Part of a small language model's weights: 13 layers.
Each number is 128 + 24 x the weight over its row's rms, rounded and kept within 0 to 255. Layers, rows and columns count from 0. Numbers have three digits each. The size before them is the row's rms in percent of the matrix's.

# layer 8 MLP gate, 2048x512, rms 0.0574, rows 387-495, columns 128-255
102:122139102116125126164157133075131108111091079118074098145132119128117114079144146108148124152121150089112135097171133155168104119116097094149112091117159133133138124129143143112103119070104129085098109090143124119132140156139131163160165111144134123149111119141076129135152138153093111138118104121107094131119144148125103138137124144129118095100136129118104126068105123104103110098123
095:141089150168157122088115087109123113116151086120142144079104169131119127138119104132068088156121162186163129136107117156087076107064121140148087107107157123149131137130123070060118141130098099136154131113162104138129112107149141122123171138148123151169124123123145114095114108126142119120127122112124168128116120119148147109095147101154134172100090166109128130140080150129078093125107
097:131116114121125140087119119174151129120100173107138104137146136164110097141103167102121122125181138124146077127152121087126113113126100118119157154141149128084115050095116117097131109128134112124127130151127123095137108121117130166105168124108113137131160119131100124154152080141133163147159086096115150117120130119152108124145177105129147073103131138103144103100111145134166153103126
090:110136135098159126157099083131091088108091156131099106142149151135111144102132117146149156135099143152096115103114147088148129144153092127090120118111121093154151133091136153113134104159132055119129137129123118115118108125106143110143122136163103104118077119112071146076131129106193144133117132109160154163136109130139149117140058133118132130120123125160093100121111157129105106132133
094:154138123128142114092117142103184114148096133104133164164184130109123093130148142128111107113081104102156112162136136138129129129103128147129146159144106113137131146101136134114151116147139141118131082098120149089162125121157154159095144129125111114093146122127096153130106128145121118119141145131145137145155114109097139118142123127123184149094130130145114140155108090096092186159170
102:086106078117163131128156109096142124153158149103149098116162106159119155157148092161138109162151078164142162129137120122140145132119153119106113113118144150157127140153138177130088102119124193116104126138154173136114144134089130111148121122092138129086107084175178168097102122090112171142140121144134155114150128126106112092131193136150132137120148095105100168139144118144115156158128
097:107146160143147139122104137148140143115120162147120105100159129151106110165121143079107120129123133162106138123123118096102150163160152189081118076121119169101139127152120131138163064124152162136141136142161134142147158136117139158128154129163094094120112125101118091116158119150154100131144134113128119134102113130135112127128135151125095132134141084141130139159099116109144079136131
094:113135116157089147109116121096169112141174157128134131079142133130120112147117129109093107139164156106121110095110102167115105122130092123134128173135148112164144155123132133120093144119154098157131143131111130122110079100113159130121145151100101095116089150109156092138130148138102163135149149173154098140131149189136131127127181128116114095140114137128156116113156144113163111090131
099:089107169109133085121117161181153126131124145132149122117104105110114140116118157129150134073172101103136158144105119119123152119122103094092148191153137131153129117126148105168108180124202126171132135112171139125129124145152116119131134115141134115165111109177109126110131115136127126158124130154147133139109124136140118121163123140161126138152162093155143130140106106168150110108093
100:116144157145187146142120125147130110119081190129177123146117159121118137090133160116143097133152145120164125103117177103137149137096108131099138144167094140115115103176139150120152110121105105104143146132138103084121092123142147121128156104131096126160118108126073131118144127149117092099169146104127119134117108145127106138124134108105092117174122117124097119164129113150118147132119
101:147140143117142146144140106131122182138105147149132135150097172095132131131112145116154101188122137131152102132122104105111118116166095118096119096141146119109155108114139117123108108114116162136123148156182122110139160135110125116155114100098152127140144144105106092130141121138075134131151164107122105152130134131128137105083081148097168151126114115125125151086132109170129101068163
098:127138109141129158076105106144151078129132131143098147146130103138134131182151171150108094099157131147143106128137114108141118141152127109078149145128136095143117195137111104124154133132109145168139140150166106140128080128108159125152100154148159128136125170143141138094115135138121094152149153108138132174124121127099099142096144153148144171116121132117142155158115127122149124122155
100:107108115121153142139119145125157134111091130148142136128117152103107099093121110193110149103123099108116109138093133141134130096114141154161120093162150133128147117093121119116105100102098146142120108142081109133136158111119133139118142132124148172092118111106156153101153095183109130149105126097142122147110176088121115093109135108156131085127137104132123113119091117145157159087124
104:102105099132106096113130132101128140166133123136101168146153160140087119135139133153150107099152078158114118085158099122144115127139100158183132108114149112081121104092160116119109095111136105105125135143140146150182148143135137127153065120154128121130162158182125090120159145049139123089129148108130104107097143144072101111152144153151082117100120130141097123132082117154109119139125
108:102128118115104138178102122152100130141141141114096130082122156147126133106096152138163129129096149174122124152130118128130164117116128104146124186149171150119145089116139107104128082133107134167153110126117140146120131114131100106119141138177114154092105125101114117138099142151134098141099146144126122168176161070115156123172137125148131159149120131128122090130138122152150128152117
096:155102153091102128090101115127143114135121115107144128135100087151132140126123133130124128099156145135125170090123120109139119107151067093098127152129153124128092141091112113132155121101130109116161132147143127147127186134156137120123177134175128136152109116134137125153123103123135110118139112146095129097088152153105114156100195081108162157141159111119111118178116112115136134117149
099:062120131146091185129106136134192131151129122112092098135102117129165100125106139119152156092101139122068123116116108130160140111122156081114150113102151097124159084103136130116104128153107115146062133131104124117104173114110104081155129101145128139108115145162162138117139104130148117128107144101142116140150167109117124162108123130121154120099150136105092123163127112151106166117125
104:159185134164104136168133086109113161121131136090124150073124160098130122128122103094125078131104086145139138119144144123145155081106152134070103122129126139114154159142131121138110093158150143093132117102141096168127135111131163129119104169136143116121199144122195109148119103131132123122135124163148135139120115101101114152143102131138114123155130123101172089106120101144076165145126
099:123150108141145141112149091129127135135135131132126103157106111111114105156077167118111114153114130124114156137129133120123098096139112096090164150118126090120117143145164183098111147127125149108166117127135129174126148138130096149132129160155143159145125162125116122106139150087110130112117127120129120130145121114115082132131125109105103144145145128115109121140133135135149141139147
098:112165093118088126107104108106142127071141125154159089131096104136146164126151161120133109144129111155123164130100120100146136149118136147094121131158154100088120126106124141146156124155106129110093098143132119094122120105041084145114142125142144078076131176120194102162147154119155169104148159099104139175115109122116107136171146144125108117139125136174088147152110167104125177108139
092:138111111148131100146104108173096187190138152138136146142117163107109120089098136136049143151110108120116114113079133131136125095151130154145115107138138112159149138144113129132134133108109124084082079129101149136136119112148128133115107142134158158137082117150099136143135130170119137080111142147150109145147132120109131155182108137116080122108109127120181160142166120156121147149093
092:162136106145066140127131118080191131171094090114124101140119110092116119166107127126099160135161128116101113111151057084118114170105105105117110079149126138163137161173126175131094134101111136135141158102089173145116135104066103165150102100130133125164120110119135119134176127155159135128154128094143114127148144149148125146114123142138109173091147115138146148146110118140113118139137
094:134118131108126185096108140100146111132111162122128135098107152136151134115123162121107104127117130134125168080116127111139094123125116121102103122154143137116139119146108116143091117121106115167126111143084140127090122151106121095171169096129135133162112081121127148116086133100122129077131115099096096144127131119132177138136155135130121142124101107137167151126095109150129128150109
094:101132137139138147133146103197085100121122117106117141121077124157104109148146066156078162138133146130122158138149128127115149104129157108112147145092097154132133167146134128177127139170162091144138107148138103124112156176112116153117161154129085137104080150136153138120114147176137092106080100120152136121113157127128119172144154125127132100149160093049161152093153112070114153104148
106:086091148091117137078141133137144097099161152105117094146131146136121138081110151140129073130115093153135104117189147161122148110110093125162092155120147116119119134135080145115146110112125139105126103111140140104127091158102125156113168151131128092132114151135094096130154135138137115097137111127155100108141155187097131104139126125159143120123149102108147147114156128115133091122127
095:098173136142158166113113101126137131123120087124117133140142160114121148101112148165097106132110126108160114146095112047118100117124133125157108074142168106150130111134119148131135146140092137115152120140139142123160115170101104174124122097131160116116111123121110163134110112134139188173125153173152134124101148098149108150117164101111107069126134147134168127133118103107111104106193
096:120120152096167122153148146094119113146134181153129146109093172108144097131105076128121113156147129130095129130180168138169129130149145099118147076116122101094152143133118142104103176101172134133126093153137158181143101124158097156101153087166107129149097117093126075101095079105119157056122147142139123135082157118127136174151151112157100142168146105150111096177159118115089128126119
100:092152118101099135143107119159105104133133134087158141134144127157182086141138123099168117096086150167094138104131128102102185141079126133130125139120113126137102149133110112090120107148128170143144114134170153141159106136116140131084090144168142163121113151096137164161143132115119125162089128112139161158120107141083129140114123111124149137163164133137158119128105130126145125129143
103:104103097143116138151097085125184077110085130107121119079117150129101176145163106152172143110068108131152127151114124204108142127132123140114135183144142077175127129164108085136114173116126134132128167107146080090118130144123118124151117160187158110135126164165101118091124092123131151137113125163112068119156145146118106093121188125116112149131159136114136145139130106173135123122102
096:124118122142154121139139150124153163119118121100131104124137118137126136162109121140136141138083118101119154095126103105105149154161122108141146124147142108142110143086085088159153096155115149100081121165104132138151123098104140135126166130140086172103146138114157138087091112166170118126097120132116162079138111137144134183134150134125143145104121116151147116136101109092143126088177
099:142101167148134110126151118135168128154134145168091139130132132124137086134194120128127097123109143152160080107070141117092115149135137131112127144121135130174157189134097136136124111109170125140136115110105132157148141093106149125121114098119128179078149160144131123123090110117134160126132112119131085160120114143104162161108085132129110150115135113106164194131137097152112151151169
102:111140148084153128141106116135133105108138094133109136139160138142084131156164160149156137158158129121132146122091151164122121137121128115114088126125145141138139120165141169158133120121116118158099139169091099111119079096102140148130122147146101103116140174075120143107126165133184125146156089118104116116150202134149113102136137097078123107092186132146119107116120121177107104087127
094:105146103134125166107126128128132158106178128137077101095156147121137122133130154056148151150129165149129121140188118119117147119101113112099102112110131153155137130130108121144095118153149097093132141093109132109138136140104145081127068112149157150129142136116119112151101098135133127121148129122120094071119138091150165201133102118104116142113154119117146122127079073145161138101124
107:096141147135136097129143140142149120166121158132113102192131127097117092154117165103104098137136146104142101099102135134122175102087132140125154140109147175154118117130149119132108172142153079097102114119135137132130135109147124150159129115091108147127090090131124121135132122141140140159129151144187139136116127170169103136139097119187144137109123165135111157103117164078123152137114
095:104101138101133170087132112090186111139114161113117095201128117110140146115096129112130103171115105154174151146136165115141165131136142112097108163138093175094159140134114136140161096090136136124143137160108113125145108138125138111134104115114141102084087117138073141171129136134129141105155110139155134093117173108117112143147145125094200119146096128149153131153100150198151131117133
108:138127138157129134133178129171146117072078109117102162142139147139113130115159138170127055129111168125133171119146128131111144121135140138143130136130118117100135155139136118095154091136126153136119143129089104162141084124108139125140133091138149130164132139122130115134150102114116101068093114116172125103165120130143159111156098091138156132108126161171123185137155155140145091153107
099:114119131154136126157158109092121127104143134101118083119139130149116104122145135124156152122163136123115125143171136147148119145115125174144111119153095103095115119123093149148144086137144143129168137132120132124154135115168118152141147088121147107146158189108143115167149151174151120133122151160117147111143154142101115160123129121139147117141099109078104191103128109110125147101174
101:157146131174144140115144117087115119106109165100105131114098110161144108164179139061100118139140116109119132100108151116137159122110123137168131133127132113146142165122147163118126163127129125096143137105133161121147111105153138119120078103121102134104092096120138155135141125106132141116061105150149138147118126128139091139117110124157150129126111149147113140099102155164117104114144
096:114128135135127120153117122101132122138129149100082139135120124121115138153151204124127084134123138158137102190131092153101133133112153114134120115101148149145129149148149146111109131101133132144170101105141143136167145081163090092131106145140133145142140125120102091112119134108147142077126120137165113154108098141097156137089107148130154141132116095127118141102125140121139118136155
101:145112100156089132110067153155132092142068123123110126118114158097110134108111119153066150122117106147126141114143115108164096100083140129162132116091120133130124117120133141133150106112179171120137106093128114110128137110094131101130132120086149105122085090136150113110126123081155098121103123130120126122077097126133147122120097113106144095145160132134104131099144159117137094145159
097:132097118151101122156113145090151113082122147120113172084137163116157124150090158146102143148093110147131168150128119090143142096110036077143126154149129131090073082134135108124168113157144135131171126112098087165107101150134088112127119100097117092127134144149136152077154105132083116136157141140135113110090147133178109139134111122114121087118147114156162096118135131130133153092117
102:127129166099151138118099122117126108180122101133118123152091122125123131162131156113157112140157124124113108134114097091104141152145149146157120181088168148104142141140135151117098163172144113089145142140123142158090069139122148127093082089149137137098118102132157180118154122090138145100117110166149115112163141117104112078127072141124099101158134141112105148112158107078119090162137
094:130124112116107156126139134115146077100161107114104118120121162141094121155124164185106139124128142136185096138159147104129113142109164152137119099154105118101112143132120122116082141124112129136130092136115123100121117127145114124170144124144155133139153122127140069134169166134119136119148160141105146128134165127157141134144123151100133140153104138125109141117107061154146164155131
097:157118092163115078100139108122154118174108133184159121141082122121145102070136111155169107073124187096166114151110131126111119159141085054118128135074096111131098127139153133117144115104133155093138150146144134121151091128114120068123146113091129126119112110120120150098122113118124112139126137174148158152174123138131166164100148137095108152119155133139116179125131103186097096181122
097:135191150152094158123112114137148146156091120166126148143156085112128129127129127130094129101127142158140148162117120160111140147124115130109134142124118090136150158127140105106129137129115106094131152073132126116170132156108171156122099177127120114149121085108137152142138110128118128146135133093145148124096150151147132144133131110111128148128125179126100121119105154114159154081103
097:119133136152070120121140098093132122140127161145118162103095120138159121153162140094123127125138154113135141132086136158144142094170128131144142139103144045087150117117131075117107110094154144116127131152139134124119150120120131132125150117141108149097098100127126130128123212157142116119120108146093154183162121141143173122106109155140152111127100161118098131141109147132117163108153
099:135111126142099102139126118146117115153129110147122152172140110132119118137109118144077119078129126160152161183139116142148163162124138114121175093134131170134092176149102145124114106095115083122132133141116175121126147106149153110141133153114078147157116102119128121135141159120137149110084156069114123182161162130137158126146135092124134127143111164131134153113119133090127149092133
095:150113154164137141147120104123162107105113100121110079145106132134113114162143093093136124116161149083124174144111099175116136122138113122137142077134134105144136169124123100132141139084127108112115140152166141088112101090133091083123091158142137092139104141112063147140092085139145086138132150097149132110177123151118109109112120103147118100141166112136132125164109144121158111117110
101:131124125122134175152098112144119137133136106118113128115139122133131138170121103119124138144107125131176141079128133150138135118059103118146127094129132155106120119142134138094110119126169104109119134125120116132109168153143104138124157170153122140105129135101068115102094167115102112122119151114147114189140146131147118124158163117086150142114168125157119120086149117155123141112164
099:081100104171115132128126083115137114152178158120131138141135142162087136166111110131104137143144126165104054106147133143132076131132155124114094127106139128120119158127153127086136154135146142095103144142129132098114145091094150127148144132163113130136132113125119149159149149122125139155092150117110082171135125155098171146112096124094183159162137107111127098121195100163123132127114
096:168118173172138145150112135149124119157145171145143174114131157121088151092128155112145134104095101088153120139125120169135105157121142139107119140125142085142149122095110095156120113118115143084154113156115090108100120131117137091136102114062098134102150148116146156114110136114121107114113123130100114112132139115087150128125142114129165079173101054147132125136169146136157188113113
102:138087116122122087156112157102127144122083155096141103071113147149117138109121113158125122100130133131140124099133135138177071087152100167142142135099151128136165115118131110176116120108102119115113140133142106128128086120143137143092152112104128099150121139130154124142103163086147147086185113115118127136108129152129116128135169134110148168114136107121172161138143118139159115111127
098:118146162158107151086091119105123116119109155139143135112150151085154111118150121142119093102106084137118121086142158120165138143133145171141115149136095090102121131127116080141138108197092119127168152137145124122131134103122102131135081143123100157127128152136144146181126134174099127147152118148134146131152142136134110109119079150083126125079131103128094115122116118127144087123112
095:121133135142126152130124156157127146102174099137134122145169147090104162143108137107120146138106127165122134139089118157146151110143126106116112140143118107182160093139113138141117123094161128096137106152107068171142108135116104133133070114121145129115148138137101107119133054146095127101109155175127128128109108132119099153119115139119140139168133123156144090164130095133150132153121
101:114136098135154156161151111156140163119125108160074141134098125123099163132138124155130169103137101132109137123126130160114154118164127136117139132133119100134078173150110122156118122138118106143140144118096106128130113109169157114093053126138129131081098116158134115145164123135143119119123127124142107125148149120112123157127122124171126129124108148095089165099116155163104123118115
105:180129091111127147150144155166077164154116152129188118131146110142107161113147168126121134147057129131077116125125093168091144108076114150092163115169175078150129130134151168151111171119141139115141129164114139161158130113132128067141094118110152159109121115124127074120115127145139178140151084147077118110097178116127162108123139131153166128128122107134128098135093129119119136152122
106:120148124114107117104101139130108116119122152137104141091117166089086119113143121122089123168128118130139075117166103103126163141162179164187142180124093130151141135120167123138141050144162130135131156093150127096153092144135106137087160139127120135105116149173106179075136121084129163117118132122125136138117109120149089115110132084124137131140113086135129126160112143118080130138148
092:130129105108120157121119126073162111124160144151155118120121132156130107103105112136136118114119101126129111147146139120116116125168098146169122094121114158100196132110142128101147117116125148123104101078109123103153165177140135124152138157103120122118142123137128119086179122107124137128108127134097115118157143129105133156183170069142161162086146122127151098140138138103129132155114
097:147134157148139072105079068157136089142129092137134110140119159125119121157102129178105117129114109141100111103134137133116132051120107139096099128079170080174157094149109154102158091156125131122096084073161104134124116124108142131085102153135100126137136122173125104117135135196111143132160096167114117146153101085101091125110080098102116128099162139178131154106134127142138128111125
100:112132108160123095113124124089135104120126107151154159127179131160141153104122097106156146153111126097110142132172067159140139182107147127118112124183123170108115149086114112113150139112132156039128151097169156110113115175133148163130149111170133150116130111099140087152149128102086105120118141137119111122192131101114115102166126146146106149130135128115163154123142133128129156134106
103:121145155133169165133145158153143105108105137115103164117121189071080147119158178124145134133145120077110128149164113153182121145151113109105108150107153138146086132125145130142087113146099144091154123121123144127116114154122106135128114152120130126134147095134108133163097097143160158111110116185148126130142140109103120134075101152102152151157168123090117161151155165120113083143176
116:127108135156147156127144132101121126113144153121078146158096128130144140160141113112130132131101085127094172098083138122115141129097103103122192130119150097115111156153138117168106162150130131153138139106133115149092068097140152176136141129164132134139124129158118091160116116150135131116109153108138138137116115146123117116088116093103087138148108131132119126143151123137129123119110
104:117126052148103098139109163108102155177122075102137126167153121137111139129154145149137134130129119158180156108166110134150146114135123147126118104077115164096136133131143119138115158140128116139127130125152113124093103150159087082130150137146094105129116144130151127124157126097114156140116113161116052114120093135131133140155149095163126152117109134126147160147165144121143150130120
092:154142096102095120079144124141119127153108116110112139136167104104143124110162127135135156105138082150154134152122098098158072070157146110125138097186126136146144159102127127138182119121131159120121143105075097135153126113145148131127130183121108136137086120138130136122128161129127105144137164156091162090150130184127144152103098104127123087153106153121107055140133099149126150133159
102:131114142122086161112139128105124108120144128112127126119131112122130127112146147143168172134125143085137130154148130146158098168151107102152144085150142174132095125131092118144131127124144173132103122113128140147143125141145100113159140100118105111107129113135112141131139161115126101175135145126103097115126098141098120127140109122083146105129138110153184182149132154149186117112135
094:137123156108116139139125118153140123137154135140142097147174137129149137113128091134142143135150134127106138131143094090125091123117118158128118122107123118142118095114189123127194115143134136126130093187108140111124152138122194126143115158160089129161115141145148112141125129083121145099147095101134117102141108115138102105126123160154118152148136141154147078168180113128120119092143
100:141149161116112127158088103178130107122121145138090116126147129159112154141165145105098131113147150103111131155128154091115152160096107097141117170133131169113148094124075168170113161069124122092157135112121144107127152119085113139140126064142149134141116094156116173109109097146141118125140124119159120136146149121121097101097130121152129104162117101159153100128165091134112119107090
106:141138131113134136193120086131133094092125133129082118159151117119123130124134145102112106160149113151161096137165143172083139142133115119119119125097128113141139156156120166159153133127100132102157113170085121155149090143159091099097132152147111108113173056150121157086110106124132135109092099136160118105114098150140109131131140115206135116140154165091090125126113138105108134105131
101:127178148106098138086094151126138131136152133117136124108130134088132119129128128096144111118106127105148141158137178138080176162095165140146096130133121136146097119119105112120133111156119094106109128139123126167096150176160112156114118118127119112120133136157092139111115122123091181121168115151138160139130111125115118142126180112117119127153146139130133158113129156146146088097152
096:129148152124135118085164145142092116096091137141108086155113152141143106123133128143106101126160120131110113164110140129141136179092128116127127144143108122100144125131078178140139097112116137128128169101136149177199095112174131099125117098151151180146116122109091115131111087081147100121141140123074126111114103145119119084118130133092140085132133149135097125150091120130119163112102
099:137161149143109114124107135151145163141107134120124114111140147098108084143109129162137133120166135131145107135132131121114179106149130129101160148125144121102154110138131137168108105109147169122099112130162165128163114164127108110143110152170095180144120109124107156142098161165118114100142111127146141134116151156124112140137159125105144148076136141155118133127084074144208139149089
098:135143075137077124159111120137078099120114072111123122107104134132115160101139109108147135159137109154156116115151136131135152127136157139139099146103095138144060140115125155136101161141125129147143107132113116137133139116128114096127138110136171145141135113113105097158115120162168124152133116115159119140127162139181102092136115138139148148104138148128103068149095187184119137089137
099:128124110120148136091107107093157137102135112109102129119100090089101109151118104161072089122125137173154084146111119180108146112114099148141116158108132169132112157125143146094113108116141142146108110167111135099084128132119120145134134109142125195127135144115114121149135116115119139146100119135148127121095129107138106124079141107125118116120107121111128098112081145124145113102112
099:087120099115138107152139103125148099111128115173134148145122125122121145140175138143144147117154116118077139145117128119139152131129101119136170160159130164119127104139119121167120136129132126105129131168150131142149104108141127121162122055097134079129083131158096140120128095094139131158077134172162131090085172124143119097136146132125141157157122113101105140155162103166116121131140
105:151128144106138104140145117099119090181158133146142130117131109122114082157148098130116108086136136154135112096124120132096133122090093103173162086159171102094132173160144098099107148112152101109122146123135113133136139127161124123109102150123111112125106154127162122146107104084107119120121099148153120189135116119154116167129099111104119097093142159153118127116112135139127129100140
100:103142080127111105110112081145092077096132135142135116141108138110127122128121129088111142115110130148185123128142180144160158133100113117092119109154122164163148133138080106067137156157112119096135114110129120111104108121094151136175134123114131114070121115091098121138159126173081091114108104129161137129142150122192138126153120152150140108143128153143156135142163122148171129108146
093:131086111129147101161131133142111108144181118101193121085151152132120176145127154098108124111127133138114135134103113117130158109131136099125144085143115150125182115106118116184145135159121131122151145128158149183173130069120123137129118124142104119111144117115109140123133136155130104149092185139125148136163138151113123167128139103155121100144144080150150172109135130135152170113144
107:137103126112150085150125106113103097162142082139130118128149106106146062108136125111114147150136078135112135099148170161160101120089105127171110163133121145145140189143109173126127133100162100109116136120133138162140133151084107123167154094130189109095139101116132122118071167152138171065118112144112150137148124103146138152143140127133121155129107128122092099151132171148132121106096
099:118153081118122115050100202134120096134125118124129136125125136146133101106131113173129166142122121140141127122168148089149110146157115185125088180157125132108145112137078119130078131124117170145092115150148142111112128144112124124152121104135137134158164104137108149143155151136113144123153122105126131126126112104131109142100129091138173123136098095121158126140120111120148120120123
097:139116134106137161091112090126167093138115129117157146111130157104143139128149125132152109120115138151104156143159136149123135076101118117137146142132143139140083103133114138134137099090105172094095079163097136128181153184138102155117169158111110124127103143116117159144144089129128147156132094095127135140179140085118134167074136107118133163099106112123132151118089146154145109090117
094:146135179143184115141128120119131137161130158153104115169093103126096130107115160139102118139161128189124098130106134154141137081084109153133125109121149137113191107107080085110136171133124098116160130093114074129126093137121122132120132140117100160100098097105148125119132130153136102158121147121165124092120133127124128138152135151146107159127151102161154150147162130091071130109124
097:145122138168152126125095128138154116186108160107138124126097114149152143139073147107163128146103150169134126095121105122091112108142094150128103140089130115125091098086157142153107146181132138165104102149120123150179112136110142105133145138116113117136149132119137105143147110117101106096124106096137125151142115120094125088137108200123129099136108102142145136127150095124156152120106
099:147131143139128089107089086109118134142144130117129127139183147098098058131111155192158139095144110136074111117144092079158216108157108110179141153160126139165104167132113143144124152151145142133127087119123158114151096157065105100141097104122145109116143140134117083121153136167123112128139140118131150098124125108138147126153156120130152110162131179141093133128129100111112133114101
097:129117142180147126126112115134082140151106110118134042144175078138144138121110129066099136118097097163145136146117134172165160114102125105119146119117149130139121104094177148107135114125150136090115166146140163117125116176160159155095075103150165115085116159090133123128142111143137094178076114159134107152144141166170142108142139128126126143108059112110094128136140130110100106138137
103:133140178139142174154097127124172143142115146139071144134141143145166118141148125163118135142112127121116159163145179139099155154110117126141152132131149156123102148116066138154127127128097163148138130146143152116091107109117158078129172116161128111122095129123124145150112163133069152110132110131138148151128094117169126119086121105139108171154093153175106129107132117147127144113122
101:163129123149163137145118122079132127111139126123133131109128143116131165126111086134101125111142132120137140143117145142112134159099138116127142168099101154171134149071133128100104111113121145152160134125105120145100118104126077113171125135115088089117106149115169138137093110153095148123122163149160121115111142072105122159132154121115099165150168131152128134099152146126097114130088
097:128068128129135138143118141136105076127102134129112092134162149106132126109178143149142160134087144108144133097131093154146112132158128129108146147131126150112110119144142118153123137114132165133129148119151124128096136121126101100125138105144135122122127090131121158127067081116106100118157148137208099125158146146096163110095152134105176111148107141126098111153157091142120130185178
106:126109157160146122161127125106119175083110125146130186115079132147104119097147153121132125145127128145134147106138117125113128107092086160159148150096153126122128160139103133129099153088097151156119129151153099095065135118102145136166132144135095121106092133128079143113065149136104110156165090179132185140087133174196148114102160140143170124091127138143135172124147115161099154141129
087:158139158156093086126125149127110107151099148136121122112232138092149139130128129132135113184148144149136121171140151143140119197133114150113150128153128135114126143128122104138175074113098130138130143115151152097104117096161098106182121133132114190176144109089112124174137117128173126123119092130132129120092152164058171153096132160154103177139136145153095137141111116152111110097083
098:177068119099137141080133143153105053133124121123127149108155098138145139116086140113091116172170139131109140151126175130126170105121159157184147146099151103118128131106153145121115152122138144132161103094147114108145143113120097145179142133133114126126130087108135122119115136180130099128088099147132164106131128115138113154128142081087113120138163113140135143137120128135123148111135
094:139149135116086163151115109133100084145097145131166135061098110124126121156123086119125124124148127105128136131168114087124175120096100117141139117146141099115120129102139122125090089140148102123116151104091122106129126108099112128133141129140128097169135097134121123118115114127124108119081169103124118136156157122106122154133123154152133122146126112091133136113111122104083125125105
101:131133116154131118136138105090114142168129119074173142082086136096099144129160133086112089142157125122134070100149106169140113143097138098124115149152136104119148104092135190135128132158111137094110144096130132103142125135117145093161107123099126127158136116117172128138141089091100140141138151122098120158094116133142144145117084176131116144135117172147105108124146120170090138165122
100:132124096152110137123129116133119132108128148120183157109094138103123112175099152136136155131093128122159161106154115111127136143121077129066156136112117133134189144127103154149164135146103107106128186106169081144122103106169112141099130088130112127092139105109096097110145129106121127084159132144083127133131091128128107149137154070140171124192161119098108110095127088157072145154117
098:148107121132136158095136127127163137131152106121131096164104078117172127139130129107130169151149157121129097145155074143087151147180172139157140152115161122129108180154126124114132126126134152065103124103169125145127105120154151096143121148156134130116170116099095090106131112151103097127149111167159085090120098152182136111095086145119139146123150123115082123140112115123118112111131
101:166111157151113176122097159145100118150149136120130113134094092188198146156171131145094069122134085144129138133153114123133142110162123115123137094140118116142148099092118133160107119142133077111121158077136098123121161112126170109096109134157134157119171096154127119138129098120082123128150156129104153141121137139125124158101147152104193172101143152089116099137136129098120098113147
097:128165155029122114116117124126139092122148164198169100134155127094128108109169139124137138077162196110131122107161203129143129130142107126120090144155137118112133097101127117162079155142128134159161122135093152083145103126124170135116113144160175089134109124125126093123151167150134151141092128112154117130168138120117142093106090165138165163161150135140123111128112153150150126130147
102:107100154120155158126105119139103068153105108141097144143156120130123105066097107110089179141134098132114153129156131097125157163061099115183139065093100162120104160092136116083140100096082147107139134142149139151115159123096122106110123176128095128148149128126124172147119092102124161126100136160088100101156131159174075138124118109116076126139099152119113097124108103116060167105087
099:094144143120093097108095142136117100152113168112106174105096089076110095152139110077147171178079146070144128135126159133135114120135132120077145188107107096158146114124120134083105121079157102132160180094098160161113160130145103174140155120156107149132152159147156122134153156120143135199148113084115136118129155159148122107110165117129113129108132139120113160134133093159102131118096
100:167112147123114119137139132138147114135074164129118107147129122149128107125102153129091085123070074124107131093062100121118141131084161165154142159092141171158132118143168172136103180157138116123138143157160084109141067105162133113186126133137119122092120130136133120082113133147137089111129141142125159119108115105107152123120135170156143140127130143125112143114113182149115134101084
097:126158124138127114117161103104097150115157120108147145128160102162142138136138142125124096097143156117112128133076042118140130083170131137092163117133148105163109129102080109093111144121147127156133127129115119137151106141138140141100118077053123102073162122107170142149204159167139083151114113168149137122144112118123120186113120133118113163150131100154143067124136156109153148126099
092:091091127109107130152135128135091130098130128177104127142119139199115106119129091155133101150156163092138154156125172128115153120128109170100093103119164123124084137146131094119119133167149132118113144112083106098136108119145102101160140099103172115138131152133149151096150139093153154161119127117116073136164124157165101127091123145106084099160136131116143110062148131174110145143140
105:092150118150143102088106124126085119118133134154143124136101134077159135159168092108111109119118126113101139156158119115080152088138097142139106176155141157127138152163112124154145095141123156150103136186085133143131137126141108114135146104110147131093169138152192137127120104107102138115108133099138126138128138140129114090112138160116123156124101136148165165152115096177129118127108
098:109169126133147127096111106133142123111102125158112114143113170083108147121159115114095094112125092118138178147137156129144129125124117137130102083150090140139095108163077166129156137163164161148123166120139119145082153120150130130082129108062126097148147143101110176103147131103139114118118124099123128175173135114140110108159133119112094147125090103132130113136123143156163159112191
104:159135138150118141110097125180145136122140083148118133145167176079149127119060131169127122090120110118107102118109130166128104116130091129134168147164137155163091092087129097129125128146121153125153106138102148143133123092108117141185098101141132163103151079115103121117097126106118164098111128121113131129144128092102105116150120132147123132129148114103154139142195125159140110127112
100:123162123117132113156113100105113137144147136123134129146092136164125121167147145147143106176151144140134138099119128118147139117097146131113134127144135118129110136175134131147135155116150121130171144138099197120121077114112161173082107131140105137142122156138084098150120124078104108115085128147134136190151083136132121139136139151122134153119085152101134131173103120153125193071130
098:140133122172137131098177125124130141148122152128134111109098094125134126160119093144157126094125115116099105117125132131140122126133115136151157097127110153112147175148160122129120132131160141115139109124144163148120131104132113134116120158084131130139114153085136087117106132159153090148102128106160100158114104073148143099148131131085151129118102066149128132129098110082108140100112
099:123135139160149130093120160156117128128146127101106123117135150137137111149114099106132107112073124135141147120145133088151133124132119139109151136130165095128136155135099141146116104140153083125074111093141099133172174130129129119152155120104155109123166128117106109127123093136103150149160135134117115147095151109124117136119139067115133161180154118145104118127122115109143108099124
094:089134133149163158103115128137146112176150119161144140103130122140144144141114150124105140143145122089209076129137122133123147143134158130109128129166149100136124139102117092110140107125149096109144131122139112109104121132141134111128113112146118102124160117144120144130120151135140132154178153091144157136150156097146138133109090125115134126140102141098152121144148124138113147159084
101:124127127135130126180130129121104145129153133095111128121127164105137078091122153158142135148068144139136142096079109103136149147138155113167134118085164168131153114143097097192173093163169132138138109172126157109179135125094130132129136120110115130167157135138099134135103147105151133101107106141118127144148086108112128160149153148138127109151106148107149168133116142156117148142146